Weights of a small transformer language model.
Training: 192M tokens, 5866 steps.
Each number is 50 + 15 x the weight over the matrix's rms, rounded and kept within 0 to 99. Layers, rows and columns count from 0.

# gate: layer 3 MLP gate, 448x224, rms 0.0649, rows 85-98, columns 96-127
# up: layer 3 MLP up, 448x224, rms 0.0668, rows 85-97, columns 96-127
# down: layer 3 MLP down (transposed), 448x224, rms 0.0536, rows 85-97, columns 96-127
gate85:41 59 34 77 46 26 61 42 26 71 62 57 55 42 66 83 58 79 48 67 34 61 65 74 46 82 37 60 51 52 55 33
up85:32 27 63 54 73 65 53 25 43 54 43 66 53 45 22 49 58 49 60 35 43 61 40 58 42 63 47 60 44 60 50 47
down85:73 24 50 59 34 59 44 63 57 60 57 44 62 61 61 45 40 46 46 70 71 55 80 48 33 69 27 39 55 28 54 31
gate86:28 56 45 59 41 46 53 41 46 39 17 55 44 49 57 55 74 62 53 71 62 57 51 55 47 50 53 50 69 35 51 58
up86:54 49 59 44 45 61 64 55 41 84 73 33 64 38 63 46 28 75 71 28 37 32 78 52 57 37 44 61 49 46 67 51
down86:06 56 61 69 42 43 62 58 57 29 43 67 33 58 25 49 56 24 42 54 46 54 45 49 52 12 50 45 34 58 51 39
gate87:56 51 40 44 57 53 65 49 39 62 59 43 47 55 67 48 37 27 52 43 61 55 25 45 70 64 37 58 51 75 48 35
up87:56 49 58 42 54 48 38 55 39 38 64 55 43 29 78 53 45 47 52 38 69 54 47 44 71 54 62 68 55 70 35 69
down87:37 28 49 29 49 44 68 75 60 45 58 42 86 57 51 40 53 72 52 49 36 55 44 68 38 49 46 52 25 60 63 77
gate88:46 61 73 40 74 51 69 58 21 47 47 59 66 44 26 25 47 35 44 45 35 21 56 50 36 23 68 29 37 62 49 41
up88:70 32 51 54 27 58 68 73 56 28 53 50 47 52 40 72 66 44 39 50 60 81 81 62 46 56 28 51 34 53 58 47
down88:46 62 52 47 60 19 13 38 46 69 10 22 73 12 52 45 45 69 66 41 35 35 43 52 67 71 69 39 50 42 42 67
gate89:54 56 58 62 61 62 79 53 71 79 52 50 61 55 62 47 32 55 19 81 66 47 44 64 50 43 41 51 19 61 30 44
up89:69 25 51 31 51 67 60 31 52 80 53 59 43 71 42 43 49 42 52 56 45 56 59 33 42 45 65 67 49 40 49 57
down89:41 75 58 68 76 60 29 72 32 47 43 53 78 39 43 82 54 49 35 53 58 39 37 64 72 66 51 25 59 65 45 68
gate90:50 61 36 62 46 36 32 46 28 70 63 19 47 53 67 58 72 42 46 50 65 50 47 69 25 54 25 57 67 58 52 39
up90:53 83 29 28 70 47 57 58 53 28 42 51 66 66 44 57 52 29 54 46 32 28 51 32 48 28 44 59 58 45 35 54
down90:53 61 77 48 68 52 29 39 54 70 36 29 50 66 41 64 49 54 80 65 47 39 63 86 65 55 29 65 58 51 66 40
gate91:51 48 52 61 49 44 62 53 17 50 51 52 54 56 85 75 40 56 62 35 78 49 62 40 70 78 19 79 53 49 70 37
up91:57 59 78 76 34 43 35 38 68 53 61 52 68 71 32 25 38 51 34 57 40 46 51 41 42 34 73 34 20 66 51 66
down91:23 61 53 59 47 53 52 50 50 69 00 47 53 63 76 44 58 58 55 33 50 54 42 71 71 50 39 40 53 51 79 47
gate92:69 50 55 27 58 52 42 68 35 65 32 40 55 41 51 54 78 49 58 51 48 19 55 39 58 45 33 64 35 51 21 67
up92:74 71 52 45 33 62 44 42 19 57 17 55 36 83 32 64 54 39 45 48 49 44 53 77 52 47 34 46 69 59 37 53
down92:47 33 43 67 42 39 43 62 61 37 68 72 55 49 73 26 54 52 50 56 65 41 56 33 31 52 61 74 46 50 48 39
gate93:84 49 44 59 51 53 40 43 23 52 24 39 62 13 65 91 41 39 53 50 75 53 67 47 30 71 45 60 56 64 65 47
up93:80 58 11 52 40 73 45 44 24 65 48 78 50 29 62 55 51 77 41 48 62 64 76 27 40 65 33 45 63 77 56 45
down93:39 38 45 15 54 32 52 40 67 47 36 45 62 68 60 68 38 68 53 65 45 52 71 33 41 32 39 47 49 50 46 51
gate94:65 44 34 58 47 29 71 67 30 35 09 50 89 47 55 45 69 48 34 59 62 52 54 16 62 48 37 42 64 37 37 61
up94:27 72 57 46 41 56 27 42 50 58 71 42 44 60 66 67 32 46 54 45 34 47 44 64 52 63 47 59 56 44 47 22
down94:69 54 36 58 27 55 69 62 33 50 18 47 78 47 54 71 68 53 61 57 72 63 39 30 42 27 50 65 67 40 46 33
gate95:76 35 90 44 39 23 54 68 23 75 08 57 65 47 39 55 57 45 51 49 56 19 59 10 69 53 38 46 64 42 22 10
up95:74 50 25 56 67 65 34 70 52 17 80 23 60 65 44 51 49 47 54 43 44 46 49 57 28 18 37 78 32 39 47 53
down95:39 63 49 58 26 46 33 46 35 61 54 53 53 37 49 38 52 48 31 52 35 60 62 62 88 73 60 44 75 57 43 72
gate96:41 72 65 58 39 41 84 65 37 57 51 56 43 49 49 39 47 28 25 26 48 48 46 45 65 53 60 54 47 44 40 28
up96:40 38 48 71 53 39 51 51 47 55 46 70 29 65 44 22 23 25 46 55 42 30 56 52 51 61 56 45 41 60 35 57
down96:58 38 54 56 74 59 39 50 53 54 56 05 78 62 53 59 39 61 62 26 60 64 81 34 56 48 84 66 60 37 75 46
gate97:63 43 45 51 73 58 67 48 41 50 55 18 58 64 56 45 55 18 55 49 57 46 45 54 61 44 35 54 56 47 00 56
up97:45 32 37 53 65 29 48 51 66 69 31 52 38 30 46 47 57 59 60 43 42 46 30 52 76 36 63 51 65 46 63 50
down97:73 29 51 37 48 52 29 32 40 65 70 47 52 55 64 39 41 38 40 29 53 39 39 51 37 32 33 51 59 63 35 48
gate98:50 51 30 33 51 34 45 45 69 41 24 62 41 48 70 47 57 24 52 50 59 45 41 38 30 38 51 69 53 58 52 47